From a checkpoint of a small transformer trained on Wikipedia: some layers without positions.
Each number is 50 + 10 x the weight over its row's rms, rounded and kept within 0 to 99. Layers, rows and columns count from 0. The size before them is the row's rms in percent of the matrix's.

# layer 6 MLP down, 64x256, rms 0.299, rows 0-63, columns 128-191
104:54 54 44 46 41 58 49 47 63 39 55 23 61 51 46 52 49 52 50 44 64 44 27 56 56 54 39 27 57 55 45 38 45 50 37 44 51 44 35 61 56 46 56 40 40 53 47 55 39 46 55 54 42 57 44 59 48 61 42 41 52 49 42 53
092:50 42 58 24 62 47 46 54 46 64 43 50 25 54 43 54 55 40 59 52 49 34 40 52 50 54 62 59 54 41 39 49 74 40 63 45 54 55 46 32 42 53 38 68 47 50 57 50 58 46 22 34 68 51 46 53 41 45 58 73 47 40 52 54
098:47 52 48 40 39 38 64 52 38 62 34 53 46 60 35 45 54 43 46 47 57 51 42 55 56 39 56 45 44 41 35 69 50 56 43 40 48 60 59 62 51 51 50 52 62 46 44 39 42 52 52 57 51 31 51 49 43 37 48 53 70 46 58 53
095:60 54 51 41 59 44 58 65 36 50 56 43 62 71 57 51 43 52 43 37 56 48 62 59 29 42 51 47 50 54 58 59 32 43 51 61 60 62 48 60 57 48 39 56 43 39 47 64 62 55 47 52 55 37 48 45 64 60 37 61 43 51 55 67
100:57 58 60 62 51 50 44 62 52 51 55 64 52 51 56 34 51 41 44 64 56 53 55 48 61 62 38 58 52 52 59 48 62 50 60 44 55 50 51 53 57 46 52 50 45 45 47 51 48 58 66 48 67 45 58 47 51 38 69 61 51 46 75 55
095:40 58 30 40 47 46 61 32 58 57 61 42 68 44 61 31 30 45 54 50 62 33 51 53 52 40 48 33 47 61 48 44 46 51 46 43 55 60 43 64 58 56 52 55 58 50 54 45 46 43 39 35 57 65 40 46 47 40 37 44 50 27 68 45
092:50 65 49 51 47 65 31 61 52 53 50 48 52 54 61 43 53 57 51 43 46 57 34 54 50 51 41 43 55 51 47 58 49 58 35 44 69 59 49 47 57 40 71 72 44 63 51 63 38 39 56 67 61 68 49 59 53 61 44 58 35 49 38 48
095:41 53 53 58 35 36 49 61 41 53 51 63 70 50 58 49 44 54 44 67 57 44 64 37 65 69 52 57 49 43 55 52 39 60 46 47 45 58 45 37 53 35 53 47 48 58 42 59 45 61 56 51 74 70 40 66 24 59 47 55 36 46 53 28
093:57 45 51 36 38 41 50 38 38 27 39 46 29 39 49 50 58 46 40 55 35 57 64 56 57 32 59 51 48 54 55 43 53 43 38 52 50 61 55 57 56 48 49 67 59 28 40 42 57 46 59 68 46 62 40 42 52 50 54 38 46 30 48 55
113:55 52 48 53 59 68 44 42 59 50 60 58 33 57 49 35 57 50 50 56 51 46 48 49 51 50 59 56 46 40 39 65 48 54 64 54 52 48 59 44 41 57 46 64 55 69 49 64 41 40 45 48 58 58 53 42 55 54 62 61 62 48 69 44
097:57 46 56 53 55 46 31 32 46 70 45 53 47 37 41 47 52 52 61 44 47 45 46 43 43 56 49 65 42 52 57 47 52 46 61 41 42 45 56 58 46 60 55 63 48 54 44 46 59 35 46 63 58 55 67 35 50 44 50 65 57 64 65 60
088:47 49 49 40 44 44 55 40 48 57 51 62 43 41 61 47 63 56 75 34 53 61 39 60 51 59 49 43 54 48 51 43 40 51 54 46 58 52 55 49 51 49 47 36 65 33 44 35 21 47 55 35 37 54 52 61 48 45 42 51 49 30 38 57
103:52 41 42 67 54 49 54 43 46 42 58 45 43 54 46 56 55 55 39 26 56 51 40 66 53 37 58 57 38 60 53 49 58 49 70 57 34 60 40 34 57 76 59 72 30 41 68 47 51 40 60 57 43 54 38 47 62 62 34 53 47 74 55 56
093:62 60 32 39 48 55 49 72 41 44 55 49 67 49 42 56 54 53 55 75 43 59 56 48 57 52 58 45 38 55 52 38 38 56 39 56 65 75 40 34 60 44 68 52 54 50 61 41 48 45 48 64 61 42 35 49 60 57 46 62 50 48 48 31
097:49 39 59 33 47 54 42 40 36 42 42 37 47 54 51 46 55 49 51 42 55 50 69 54 59 56 40 75 35 37 40 52 43 49 42 46 29 44 61 25 38 55 46 68 45 51 33 59 39 41 70 57 56 55 52 57 58 43 33 70 62 27 37 54
094:54 60 43 49 61 55 59 47 52 45 53 44 44 56 27 59 55 57 56 36 54 58 45 60 45 43 57 67 51 44 34 53 26 56 45 58 47 52 49 33 49 43 46 63 47 48 60 46 53 50 49 39 32 55 55 49 50 59 30 60 36 49 41 65
101:44 62 58 43 36 55 48 44 46 59 35 52 42 40 47 65 52 48 71 54 28 44 38 38 41 60 46 49 44 52 44 40 61 74 51 44 43 56 52 44 48 53 52 42 36 58 37 41 36 65 36 40 47 58 48 48 34 39 47 47 51 57 70 38
095:62 60 55 66 62 39 45 58 52 35 58 51 55 70 56 59 54 48 36 43 46 31 63 64 36 38 30 53 39 57 35 50 43 47 56 51 63 49 58 48 52 58 56 57 41 51 40 60 44 32 43 61 46 57 57 47 57 65 45 54 41 42 53 30
095:53 47 35 36 44 49 42 46 70 39 69 51 59 69 44 46 46 48 54 64 63 52 53 41 54 55 49 45 42 36 71 38 56 55 64 26 40 45 54 54 41 37 42 50 39 63 43 47 53 65 35 55 73 70 56 55 39 55 44 68 44 26 37 43
098:60 68 42 65 31 56 41 42 50 60 28 55 36 54 53 66 37 40 58 44 49 49 49 44 57 56 49 40 50 43 49 45 42 55 47 49 46 46 37 48 49 47 46 41 39 50 53 55 55 58 50 42 62 61 42 53 40 35 54 51 46 38 71 75
085:53 48 47 64 56 65 58 41 65 47 63 58 51 56 58 49 39 43 48 51 45 55 39 64 65 46 69 57 56 64 58 57 50 44 47 49 35 28 47 51 60 33 61 48 51 54 60 57 45 66 50 60 43 54 38 60 51 72 37 38 21 54 42 49
107:44 75 51 55 50 42 39 52 43 65 47 65 61 43 37 46 46 46 58 53 50 46 62 61 58 58 54 53 40 43 65 75 59 34 52 32 51 45 47 64 49 70 29 68 47 44 46 51 50 58 48 35 43 36 60 47 56 58 64 65 69 46 79 69
088:52 57 55 34 64 49 51 54 57 37 37 46 50 53 63 41 49 57 50 53 58 28 29 67 52 45 57 48 73 45 52 61 52 60 50 61 59 56 41 47 49 53 51 57 56 58 51 56 61 57 47 44 37 48 41 67 51 64 45 69 53 45 48 58
109:38 55 45 44 51 50 65 42 60 43 48 53 49 45 58 50 57 59 52 55 50 61 56 49 60 77 52 23 34 42 50 53 47 50 50 42 50 39 52 63 35 47 51 29 56 37 58 50 31 52 62 43 62 66 47 49 55 59 40 41 54 49 42 53
103:58 53 49 42 31 30 58 17 51 29 50 50 37 51 55 60 57 48 47 42 54 68 67 47 51 31 54 39 48 56 54 44 57 53 51 43 33 42 46 51 60 50 56 58 65 42 39 42 46 59 50 52 42 44 65 55 38 44 59 27 54 36 60 62
097:44 53 34 44 53 62 31 40 53 71 28 51 33 46 28 55 51 54 70 65 45 44 49 48 62 32 58 52 61 46 64 57 56 50 51 36 57 48 30 67 51 32 58 53 40 71 66 54 32 52 42 48 37 56 58 39 39 59 57 39 33 41 61 40
092:52 60 52 58 58 53 47 52 41 41 45 55 41 52 46 35 51 58 61 34 45 57 29 59 36 46 60 54 50 47 66 50 63 46 30 52 50 36 44 55 41 59 76 39 41 60 44 58 43 57 52 60 58 57 31 40 45 46 46 62 67 47 47 43
098:46 59 45 62 48 47 49 43 52 59 37 55 29 42 35 55 47 37 71 31 63 52 42 55 46 70 66 58 72 57 50 51 52 47 70 67 44 48 56 41 60 49 52 66 44 70 47 53 48 54 46 43 62 50 57 56 64 52 50 57 56 61 62 75
106:55 41 56 43 41 65 47 50 55 42 49 53 47 50 43 63 34 45 40 47 45 49 43 48 47 44 37 53 50 46 52 51 64 47 49 42 44 26 42 47 35 27 40 39 44 41 61 60 54 62 37 63 61 44 47 43 47 52 61 48 45 41 41 46
093:54 54 47 47 38 49 53 40 71 38 58 44 23 61 29 54 42 49 39 66 44 51 41 44 60 66 52 39 42 50 47 40 58 48 49 35 28 38 27 45 51 45 57 48 58 54 43 50 50 42 45 52 41 64 60 62 46 59 52 40 52 49 31 46
093:57 58 38 30 57 55 58 66 58 38 45 47 43 61 44 40 50 44 65 53 67 37 49 41 50 62 28 40 53 40 48 31 44 52 57 47 49 55 31 54 24 51 38 44 46 63 35 31 64 56 39 42 50 29 46 51 55 54 55 27 41 41 43 48
104:58 75 44 51 46 41 36 57 40 54 52 53 57 38 48 54 47 45 47 33 32 43 34 64 45 62 38 49 61 55 62 43 45 41 44 71 65 50 37 46 60 41 46 47 51 58 58 38 42 39 49 67 41 51 51 58 51 56 26 38 62 63 31 44
093:51 70 35 69 42 49 64 51 61 41 58 60 44 54 43 27 50 50 41 46 57 49 38 48 31 61 40 44 55 59 56 41 62 73 66 47 29 43 49 53 49 57 45 31 58 44 59 44 56 55 43 44 49 64 54 50 30 49 58 49 57 53 44 59
101:37 34 42 60 40 44 56 53 47 32 44 55 64 52 40 44 51 51 54 60 38 61 39 49 40 61 59 55 44 58 39 56 40 65 45 39 66 44 45 54 43 51 49 49 40 54 37 50 37 52 51 30 48 52 50 42 55 40 32 41 43 51 42 58
103:62 51 45 61 47 41 62 47 37 66 55 35 65 42 55 57 62 51 36 45 59 41 55 52 51 57 44 67 48 55 31 32 41 34 61 56 40 55 53 55 30 57 54 53 45 51 52 50 60 30 58 54 47 40 59 52 78 66 44 52 31 51 59 69
099:44 49 38 28 61 56 45 55 46 32 40 58 45 59 58 30 47 35 73 55 65 61 61 44 67 57 46 52 54 44 42 57 50 67 43 50 34 64 48 60 72 69 64 63 52 47 48 69 35 36 30 47 64 57 47 44 51 52 39 73 56 46 66 52
106:41 62 55 71 56 64 43 54 35 60 26 57 63 52 53 54 52 50 47 46 62 41 62 46 52 49 57 68 56 46 57 69 47 48 58 43 44 43 48 42 66 51 61 75 48 53 55 46 53 48 59 47 51 66 53 43 43 43 44 60 47 57 60 62
110:39 54 43 41 58 35 39 50 59 26 48 37 37 65 39 49 47 82 72 48 55 54 51 46 36 42 54 45 42 44 51 54 47 68 53 60 50 43 55 47 36 66 55 44 50 41 47 55 61 42 52 36 36 42 54 42 49 45 42 23 46 53 37 51
096:59 51 50 41 52 64 69 51 62 51 62 43 44 50 58 44 52 43 49 63 37 45 53 58 47 38 66 38 58 33 40 46 64 51 50 54 36 33 47 54 49 33 45 71 54 48 36 49 47 43 54 58 44 51 75 41 52 47 53 48 48 55 45 54
121:48 48 49 33 69 63 58 62 45 54 38 42 42 35 37 54 58 43 52 38 46 45 76 57 52 45 44 44 51 55 59 61 54 47 56 49 70 50 47 29 72 42 43 63 57 51 37 46 47 49 41 45 44 59 42 57 48 51 54 58 49 56 43 60
109:45 55 46 47 43 60 38 63 53 53 55 41 48 44 63 65 54 49 53 42 49 42 57 55 45 31 49 45 46 44 45 40 43 56 51 54 36 62 60 43 60 54 62 44 59 59 53 52 32 36 63 60 41 50 61 46 65 66 55 64 50 52 38 30
107:46 52 65 45 35 42 63 38 50 52 55 46 52 52 61 62 47 42 50 45 56 49 43 59 44 37 65 39 54 44 39 58 55 38 55 34 34 36 41 37 36 51 42 48 41 40 51 53 53 43 44 49 47 30 42 67 47 48 54 59 60 44 45 46
103:63 34 51 50 51 42 45 42 46 40 50 53 35 56 42 55 43 58 57 41 65 65 52 38 35 74 50 38 46 66 55 36 64 68 52 58 50 56 42 32 49 62 37 55 33 66 43 40 53 40 39 58 50 55 68 61 61 51 50 47 60 45 50 52
105:50 57 47 44 47 45 37 50 53 63 50 33 47 33 46 46 66 45 44 58 45 44 59 53 66 48 31 57 56 66 42 38 55 48 40 62 26 45 44 37 38 58 52 47 57 41 55 34 57 34 47 58 54 49 45 38 44 37 48 53 39 59 28 37
106:29 45 51 52 57 46 23 41 52 55 54 52 66 45 52 44 48 45 78 54 54 58 53 49 51 40 61 57 57 57 49 62 46 47 61 43 48 45 47 43 34 46 43 61 59 57 41 40 37 49 47 25 54 41 35 43 37 51 35 77 45 47 53 44
093:32 54 36 43 55 43 33 61 55 33 47 56 59 59 65 24 54 48 63 63 63 38 42 36 58 57 53 50 57 42 32 59 58 64 51 57 53 42 66 54 57 47 54 55 52 67 62 48 54 39 52 35 65 55 54 49 55 49 47 57 50 34 66 58
087:37 63 47 67 45 44 55 53 39 55 62 43 54 36 34 49 47 43 52 56 41 54 78 49 62 72 42 46 55 49 38 55 50 40 45 39 54 43 56 56 47 42 37 52 49 39 34 68 53 46 60 37 44 38 57 43 58 59 54 38 49 31 56 48
101:58 50 57 47 56 63 42 47 35 47 45 57 35 51 39 61 52 45 54 45 49 57 20 61 43 30 49 53 50 50 50 62 58 44 43 55 42 64 43 61 58 69 52 41 59 39 48 61 34 39 41 57 47 58 56 58 71 46 43 28 52 39 51 45
092:41 34 72 38 43 54 60 57 47 42 65 39 43 55 58 39 49 52 52 48 58 57 53 48 42 60 34 56 37 56 41 58 63 47 62 56 49 38 52 56 41 56 48 42 59 63 48 53 20 49 49 55 49 42 53 47 63 53 51 45 38 34 44 59
095:53 52 39 48 32 39 50 48 54 37 46 48 67 51 42 44 61 64 42 53 49 54 70 47 45 57 57 38 41 53 57 33 41 48 63 49 45 60 55 47 31 46 55 47 45 46 43 50 57 44 48 53 62 44 30 44 44 65 43 51 32 51 42 39
107:56 66 64 80 36 66 56 45 58 65 57 45 54 51 50 43 54 50 45 53 53 64 43 55 44 49 47 76 44 67 28 49 49 39 49 58 51 33 55 37 51 54 60 64 35 54 59 65 61 58 60 56 37 53 24 49 69 41 27 67 53 47 52 49
097:49 51 50 46 50 42 50 34 59 44 66 53 71 53 42 51 46 54 54 55 55 36 48 51 71 42 49 39 54 31 57 46 49 52 43 44 42 68 42 42 29 49 54 46 40 50 52 53 52 40 53 39 52 53 47 57 55 45 48 57 53 75 46 55
105:58 53 42 32 52 74 64 64 63 30 53 58 55 47 38 57 56 53 40 42 54 55 53 65 57 28 56 41 61 56 46 57 23 44 45 47 56 56 68 71 56 65 52 57 77 48 70 64 47 53 39 68 35 35 36 62 63 42 43 61 57 36 51 45
110:40 63 39 26 34 47 54 54 49 43 62 49 47 61 55 50 53 65 54 47 66 59 62 65 38 56 51 61 43 37 54 68 54 50 40 65 53 54 60 42 36 46 49 49 42 47 45 62 56 45 43 58 52 46 62 47 54 48 60 74 56 51 53 52
089:34 34 51 36 37 51 37 41 41 57 64 47 64 57 53 57 52 63 45 40 51 51 67 52 51 52 57 40 45 58 54 40 46 44 37 34 55 34 51 55 48 36 55 46 47 42 61 60 46 50 54 41 48 47 60 41 53 44 52 66 58 49 56 48
100:48 57 66 47 62 47 41 41 32 62 49 47 53 45 58 40 51 48 43 40 37 38 25 62 51 51 43 67 49 38 54 29 50 43 48 56 51 52 52 66 35 53 63 41 60 47 37 49 46 41 62 60 47 63 41 34 51 56 45 55 29 56 59 40
089:61 42 57 54 64 60 54 33 48 39 50 49 53 36 32 31 55 41 50 42 47 54 64 45 41 47 54 59 41 58 65 57 42 40 51 42 43 53 44 52 55 49 55 60 59 48 40 39 42 50 42 50 46 68 29 57 49 63 44 63 49 26 51 44
093:66 43 35 65 55 66 56 50 58 41 52 55 53 51 69 50 54 55 47 46 48 49 45 56 56 49 64 43 47 40 59 69 41 43 78 55 61 40 64 41 59 54 41 42 44 43 69 52 51 39 53 44 55 40 77 60 45 40 70 63 54 54 52 48
097:77 35 71 55 50 60 62 45 41 61 48 48 55 57 55 50 52 47 37 59 55 67 57 58 63 47 44 52 55 59 51 50 70 50 32 60 70 63 55 44 59 42 53 63 44 46 40 55 47 53 58 69 44 51 65 54 47 56 40 58 65 60 41 37
127:58 57 42 70 47 41 61 40 44 53 41 57 49 25 52 68 50 45 65 44 41 66 43 70 53 34 53 43 59 57 36 61 39 30 57 53 45 53 31 40 66 38 58 63 62 58 61 63 43 52 58 59 41 55 43 57 49 34 39 62 47 46 44 34
101:28 63 64 45 46 36 39 52 65 56 51 63 53 58 51 36 54 51 55 54 53 52 40 53 43 55 58 39 58 47 41 55 49 59 60 55 29 56 56 54 35 49 34 53 53 47 50 59 51 51 45 49 52 39 59 45 62 50 68 48 70 59 59 64
104:53 47 42 55 56 70 69 38 57 35 53 61 49 42 64 38 63 45 44 49 37 52 32 46 47 37 47 28 58 54 63 52 44 49 39 47 61 47 41 57 59 68 58 59 57 54 55 47 33 43 37 48 57 56 37 63 50 60 43 54 51 48 73 52
091:54 55 56 54 41 40 46 34 56 42 38 61 43 34 46 55 49 54 55 41 56 49 39 55 53 48 43 55 53 41 69 54 49 41 47 48 51 49 43 45 38 43 49 44 43 63 49 54 60 51 34 54 60 65 56 45 43 51 45 44 51 69 37 37
126:42 51 55 68 30 40 29 39 44 56 37 43 55 45 43 33 52 52 58 53 51 52 43 33 56 56 55 54 42 53 61 40 58 62 29 49 52 60 48 46 42 55 58 40 37 59 51 33 48 61 68 43 50 51 44 43 31 40 40 47 58 40 38 52